{
  "n_layer": 10,
  "d_model": 64,
  "n_head": 3,
  "n_kv_head": 3,
  "head_dim": 32,
  "d_mlp": 192,
  "vocab_size": 4371,
  "activation": "squared_relu",
  "norm": "rmsnorm",
  "norm_place": "pre",
  "norm_eps": 1e-06,
  "positions": "rope",
  "rope_base": 1020.0,
  "rope_fraction": 0.5,
  "qk_norm": true,
  "attn_scale": 0.219,
  "bias": "none",
  "tie_embeddings": false,
  "parallel_block": false,
  "extras": ["some layers without positions", "some layers without attention", "local attention windows", "shifted keys", "gated attention", "exclusive self-attention", "capped logits"],
  "init": "normal",
  "init_std_qkv": 0.0706,
  "init_std_o": 0.0576,
  "init_std_up": 0.0706,
  "init_std_down": 0.0,
  "optimizer": "muon_variant",
  "lr": 0.0104,
  "lr_mult_o": 0.915,
  "beta1": 0.93,
  "lr_head": 0.0108,
  "warmup_steps": 0,
  "schedule": "wsd",
  "decay_fraction": 0.791,
  "decay_shape": "linear",
  "final_lr_fraction": 0.05,
  "batch_tokens": [8192, 16384, 32768],
  "seq_len": 1024,
  "doc_mask": true,
  "train_tokens": 122600000,
  "steps": 6473,
  "dataset": "wikipedia_en"
}
Each number is 128 + 24 x the weight over its row's rms, rounded and kept within 0 to 255. Layers, rows and columns count from 0. The size above them is the row's rms in percent of the matrix's.

# layer 7 attention output (transposed), 96x64, rms 0.304, rows 14-31, columns 32-63
size [ 86  87  92 138  79  81 105  92  93  85  99  89  95  90  88  90 102  84]
[[128 144 111 104 119 117  74 120 166  98 134 116 148  97 121 146 155 159 137 112 108 156 135 138 115 118 126  95 111 145 148 116]
 [117 128  72 135 107 121 126 154 169 143 126 142 120 120 133 197 124 105  93 155 141 154 100 123 154 128 118 113 102 100 118 100]
 [117 120 144 124 151 146 149 124 118 127 121 119 103 107 107  92 145 130 107 129 121 136 138 110 145 170 141 171 148 141 114 127]
 [102 114 144 117 117 109 143 107 119 158 122 105  35 123 112 135 131 128 121 164 126 119 106 124 140 130 117 144  89 116 116  58]
 [112 161 154 117 144 139 138 118 122 114 138 132  60 101  90  98 148 123  89 113  90 128 144 110 113 128 149 119 139 149 123  97]
 [102 118 127 151 124 167 105 133 156 127  79  96 107 142  91 145 150  86 122 101 133  76 140 163 114 121 144 108 130 129 140 109]
 [131 143  96 147 125 134 124 117 112 178 119 134  89 118 139 121 149 103 106 114 116 127  87 116 140 123 155  96 163 143 139 109]
 [134 111 132 117 106  96 129 136 138 146 143 161 137 125 152 130 167 156 110 138 152 127  96 152  98 143  97 121 133 116 118 138]
 [115 115  73 131  69 118 111 150 168 103 130 124 109 151 128  94  71 131 106 113 147 130 149 104 126 153 138 126  96 116 159  96]
 [113 170 163 110 174 106 166 149 123 125 140 136 111 156 161 108 133  68  89 143 125 108 150 109  94 133 128  89 121 129 123 135]
 [121 154 154 107 121 166 133 134  93 119 152 151  65 128 128 152 130 173 130 120  95 126 145  98 122 133 129  99 140 196 120 126]
 [130 136 106 155  78 138 118 185 143 147 126 147 122 151 150 114 103 144 120 134 138 136 104 128 116 141  89 143 117 112 137 147]
 [102 138  95 114 122  97 100 149 104 125 109 140  75 133 110 165 147 156 146 135 135 106 112 113 120 111 116 121 124 148 124 135]
 [135 109 135 126 116 128 131 118  69 114 145 169 130 109  78 121 148 109 144 120 110  82  93  91  64 156  86 165 135  94 115 125]
 [105 127 132 150 129 112 156 153 161 123 163 130 164 116 140 137 136 143 116 123 149 123  77 103 136 110 110 112 124 144  83  91]
 [125 122 121 139 146 141  97 136 106 119 155 140 112 143 160  99 115 146 113  69 178 138 123 127  99 100 136 132 140 145 118 165]
 [140 137 145 120 139  98 142 125 131 185 141 104 137 118 162 149 129  70 165  89 116  97 122 121 117 138 123 170 117 130 128 132]
 [102 133 130 123  78 130 141  94 127 132 151 115 104 169 131  69 152 114 115 157 126  99 152 136 146  94 108 131 127 141  99  94]]
# layer 7 attention value, 96x64, rms 0.444, rows 15-31, columns 32-63
size [ 85  92 108  91  93  88  96  93  95 103  98 109 102  97  99 106  97]
[[143 121 128 137 141 126 103 137 139  83 106 115 143  99 124 136 127 108 117 162 127 123  61 138 133 118 117 120 138 114 106 136]
 [107 104 129 152 104 186 132 104 152 127 146 134 114  80 145  53 111 101 112 148 157 126 106 167 109 145 140 149 148 125 115 129]
 [155 104 100 122 171  93  92 115 107  94  96  88 112 105  76 102 167 117 148 117 105 143 115 150 135 111 134 131 120  91 125 144]
 [134 147 110 122 151 124 163 134 139 116 113 102  97 162 167 126 158 111 112 109 102 150 151 123 106 126  90 109 120 129 154 119]
 [ 79 145 114 117 160 130 119  83 172 124 136 134 162 134 144 157 133  95 138 145 119 146  99 157 123 158 148 139 148 148 158  83]
 [ 95 114  76 152 167 114 145 128 105 120 124 103 139 107 109 125 149 105 115  95 100 143 137  83 139 102 128 117 125 145 132 145]
 [120 102  93 134 115 110 129 163 127 132 163 119 151 158  58 168 107 145 136 127 144 113 147 116  83 105  91 156 102 101 153 109]
 [119 127 162 138 153 112 141 105 111  80  98 156 113 158 103  78 100 163 132  78 111 148 134 112 108 127 128 120 126 153 164  95]
 [ 89 106 150 122 112 123 185 191 109 101 175 117 131 149 119 128 118 112 116 127 107 124 133 114 116 150 162 124 141 108 119 142]
 [124 145 122 130 118 196 104 155 111  80 107 120 109 147  96 113 155  98 143 149 109 133 172  93 122 125 126 134 114 176 148 124]
 [111 148 162 122 146 149 108 149 126 105 130 107 159 114 129 104 148 157 121  74 162 134  78 104  88 117 110 161 115 143 161 169]
 [105 108 104 140 124 115 124 112 135 147 174 108 140 133 140 147 157  87 144 110 114 114  85 111 107  69 109 164 114 153 127 144]
 [140  98  95 132 111 106 130 126 112 121 165 152  71 126  64 147 109 169 137  92 116 145 107 123 121 164 100 149 132  84 127 126]
 [103 129 116 134 121  92 151 122 155 162 138  82 102 158 117 116 130 111 158 154 148 128  62 139 170  98 140 127 155 140 132 140]
 [116 153 157 156 108 100 143 128  91 145 166 126 101 123 123 103 127 125 140  93 106 135 129  99 120 157 148 126 123 154 135 138]
 [132  91 146 111 106 127 128 136 135 115 124 131 128  83 137 160 149 140 145  91 126 113  88 118 125 190 172  99 120 144 118 129]
 [104 125 107 129 137  95 134 117  83 126  89 131 105 169 115 131 129  91  81 129 100 125 120 125  98 158  98 129 150 114 158  90]]
# layer 7 attention query, 96x64, rms 0.306, rows 32-60, columns 32-63
size [ 62  64  86 132 136 139 152 113  88  98 117 116  98  89  64  67  76 114  83  89  87  99  79  78  80 121  75  72  72]
[[119 141  77 142 108 110 137 164 140 118 130 139 146 155 143 116 139 133 126 141 124 171 108 159 171 133 135  88 137 139 173 115]
 [120 106 141 138  93 147 155 164 160  96 143 132 121 117 140 153  99 138 114 111 112 116 158 118 100 117 107 151 108 176 110 167]
 [140 173 118 126 162 117 117 111  58 174  90 144 137 121 108 130 146 125 119 123 130 161  97 126 141 124 124  92 134 119 171 113]
 [116 116 152 120  98 142 138 143 178  74 168 134 138 107 142 139 147 135 112 124 148 134 148 112 167 135 150 119 107 140 123  96]
 [131 152  97 136 154 118 128 131  59 152  89 143 153 115 101 113 108 109 149 108 112 153  95 142 132 121 114 112 159 135 140 153]
 [104 127 159 119 100 125 151 122 135  90 153 125 116 100 138 141 181 155 131 120 120 127 133  97 160 125 151  92 106 129 145  66]
 [141 143  91 152 155 130 105 141 112 172  94 132 137 120 104 111  83 113 134 114 140 144 106 148 116 122 115 123 153 121 135 176]
 [129 145 142 141 127 135 114 132 176 130 168 128  85 102 175 120 172 150 125 115 140 127  95  95 116 142 151  92  99 109 168 101]
 [159 127 114 151 153 158 117 136 162 164 112 126  89 122 149 126  90 105  98 108 158 133 120 123 112 150 125 111 162 101 146 172]
 [137 125 139 128 118 147 127 133 189 151 156 133  67 113 172 110 142 173 104 124 152 106  97 108 108 136 132  99 119 104 161 126]
 [132 119 144 116 144 140 122 137 172 162 138 120  99  79 204 102 123 128 113 104 148  95 152 101 122 142 158 129 114  97 171 131]
 [126 124 158 130 135 123 121 134 137 168 150  92 101 123 144 122 118 101  87 121 148 119 142 107 146 131 141 160 102  98 175 110]
 [135 120 115 119 124 131 111 143 114 143 143  78 137 106 147  96 147  89 167 112 128 166 131 149 151 109 124 102 115 140 139 127]
 [163 151  77 113  84 127 161 155 104 112 118 141 148 111 138 129 146 116 161 132  91 107 127 181 105 116 119 133 132 161  99 135]
 [155 178 123  91 136 135 128 106 117 173  90 114 152 138 203 120  96 130 109 140 124 165 126 177 106 155 115 132 140 131 142 153]
 [125 123  96 130 117 121 159 103 116 191 124 105 134 135 105 118 107  69 153 150 134 148 122 125 137 157  99 125 154 120 121 113]
 [191 120 156 106 150 165 124 121 161 152 144 147 107 132 170 127 119 148  79 137 151 113 174 129 117 125  96 133 126 106 103 130]
 [114 150 150 115 112 109 116 117 139  95 147 173 140 136 127 119 144 124 157 136 106 100  93  95 131 106 125 128  83 134  94 149]
 [137 112 137 122 104 141 139 141 109  50  98 125 144 139 157 119 143  96 110  88  82  89 143 133  93 111 132 150  92 114 114 111]
 [ 94 142 109 124 104 153 144 139 105 115 120 156 102 151  99 127 139 145 130 147  77 116  88 160 141 124  87 113 155 141 111 151]
 [158 121 160 144 165 161 111 124 172 100 157 172 141 133 117 164 114 109 127 143 124 130 122 121  98 114  94 119  79 110 149 178]
 [138 138 104 136  94 130 123 122 137  83 134 146 128 153 126 113 149 141 177 116  89 131 103 179  83  98  98  91 141 136 104 154]
 [119 124 126 105 115 102  99 116 163  90 165  97 171 148 114 120 164 153 110 146 122  95  85 149 131 172 153 134  99 110 101 160]
 [133 104 136 140  93  83 122 134 133 106 129 126  90 142 120 140 129 158 127 174 129 132 115  95 118 127 136 127 127 138 111  77]
 [ 99 149 126 131  95 131 128 148 125 115 120 139  94 134  88 110 144 157 125 153 136 151 155 143 158 114 106 151 139 119 102 133]
 [169 111 149 102 167 133  97 133 172 129 134 123 146 135 153 127 154  88 109 102 168 123 135 130  84 111 146 140  77  76 139 151]
 [135 109 154 173 124 148 129 153 166 129 121 130 124  84 105 164 144 139  87 135 171 161 136  90 147 173 149 119 109 142 134  99]
 [178 142 152 152 156 106 113 135 105 149 158 115 119 155 150 171  61 113 116 134 123 155 127 111  99 106 120 159 135 148 157 114]
 [152 111 141 172 143 154 139 148 138 112 143 154 108 102  98 120 131 115 117 139 144 152 120 114 149  88 118 120  86 119 108 128]]
# layer 7 attention key, 96x64, rms 0.297, rows 32-60, columns 32-63
size [ 78  55  63  70  92  96  67 119  92  92 100 129 102  71  91 102  78  89 103  84 111 111 122 118 104  83  95 118  63]
[[134 104 114 137 123  92 129 141 125 144 179 115 100 180  89 140 132 109 144 133  95 118 121 116 108 113  97 135 105 155 122 129]
 [136 142  63 131 105 113 105 134 158 135 155 116  84 144 134 106 130 159 113  83 122 119 115 172 101 118 107 181 132 151 100 177]
 [163 121 108 154 168 108 126 136 124 180 163 113 111 135 103 131 115  84 127 109 137 143 133 141 136 144 106 169 162 130 129 138]
 [126 114 136 126 139 170 117 134 130 113 141 154  88  95 157 162 102 171 106 150 149  70 107 126 120 143 173 156 142 122  97 158]
 [142 150 108 155 162 125 107 123  94 163 112 120 137 138  96 128 104  79 140 102 122 173 152 151 133 125 116 163 139 136 155 171]
 [ 99 140 139 105 120 140 145 131 136 124 136 157  78 108 146 164 101 169 110 169 129  77 112 121 113 139 118 135 147 132  43 135]
 [128 151 130 122 146 148  83 154 132 149 145 201 111 145 114 134 113 127 129 136 128 133 109 117  99 153 143 149 115 105 167 166]
 [ 96 125 126 110 128 133 180 105 131 157 110 127  92 114 154 120 112 154  96 150 146  79 146 126 124 126 116 140 169 140  38 125]
 [116 135 100 115 134 159 144 135 146 166 115 153  72 118 142 114 111 122 118 158 155  96 136 115  98 143 117 147 164 119  70 148]
 [ 87 116 120 116 129 121 184 124 110 133 120  95  79 128 115 125 120 139 110 145 127  80 143 133 127 123 101 122 178 144  51 116]
 [121 136 122 103 142 149 173 129 132 188  94 124  91 134 140 120 116 128 137 135 141  86 150 111 124 146 100 143 139 133  60 135]
 [111  85 128 112  92  85 158 126  94 139 169  89 136 168  98 131 108 118 102 105 117 103 141 126 138 155 106 132 168 172 114 134]
 [115 119 171  83 127 123 163  75 129 164 135 148 123 156 151  99 156 120 116 123 150 106 142 126 114 138 103 102 146 134  84 166]
 [152 125  99 117 112  88 125 138 161 128 112 128 153 167 106 136 122  93 177 151 119 136 140 157 177 114 136  73  93 119 151 106]
 [158 130 146 127 148 126 193  92 130 125  85 109 139 107 153 140 131 138 109 116 165 116 126 154 153 137 115 139 162 129  83 107]
 [105 100 136 137  67  80 133 126 116 103 185  97 130 165 100 132 108 153 130 120  98 117 118 134 139 141  85  99 149 158 126 170]
 [138 147 103 174 152 150 121 142 157  98 128 119 128 126 102 141 116 118 158 114 108 113 150 125 167 139 132 127 135 115 154  99]
 [119 144  94 151 140 121 140 118 118 117  87 123 124  79 107 120 151 118 134 120 125 115 165 134 104 137 122 134 168 142  99 149]
 [182 128 111 137 110 132 132 133 138  97 121 122 120 142  72 129 147 123 157 122 102 166 121 181 135  97 119 107 105 129 101 122]
 [127 142  97 156 118 139 138 128 143  73 134 126 137 135 102 160 158 152 158 152  95 162 132 147 162 102 131 153  89 129 145 146]
 [133 131 123 137 161 133  82 158 138 139 133 157 125 130 142 150 121 101 160 155 131 129 101  99 118 113 119 101  69  91 186 118]
 [104 152 134 132 159 139  82 151 143 121 121 142  87 135 157  86 140  96 131 156 139 143 109 126 136  96 151 112  85  90 178 107]
 [151 125 132 125 161 151  90 130 124  99 107 154 111 148 102 129 173 127 154 152 137 137  83 110  96 103 135 117  59 107 169 133]
 [127 144 112 114 124 129  63 168 167 103 169 154  95 133 151 125 144 143 154 136  94 123 109 100 122 136 182 134  99 103 181  86]
 [128 151 114 142 144 132 120 139 138  95 133 141  67 145  93 127 149 101 165 134 105 151 106 141 111 109  96 142 114 135  73 127]
 [152 106  95 133 120 130 130 126 131 112 101 125 182 114 138 140 122 107 113 136 129 163 109 144  99 116 158  76 131 131 145 122]
 [163 143 147  96 150 166 117 121 128 178 135 169 103 104 171 126 101 140 121 137 164 138 114 151  94 162 107 139 127 100 119 135]
 [144 132 177 135 132 147 144 122 117 100 138 191 105 162  91 144 142 126 143 141  97 121 124 111 125 125 115  99  74 118 120 108]
 [126 129 176 127 107 109 123 114 106 134 139 114 156 104 115 136 162 150 154 121  95  97 155 119 125 110 133  62 162 113 106 134]]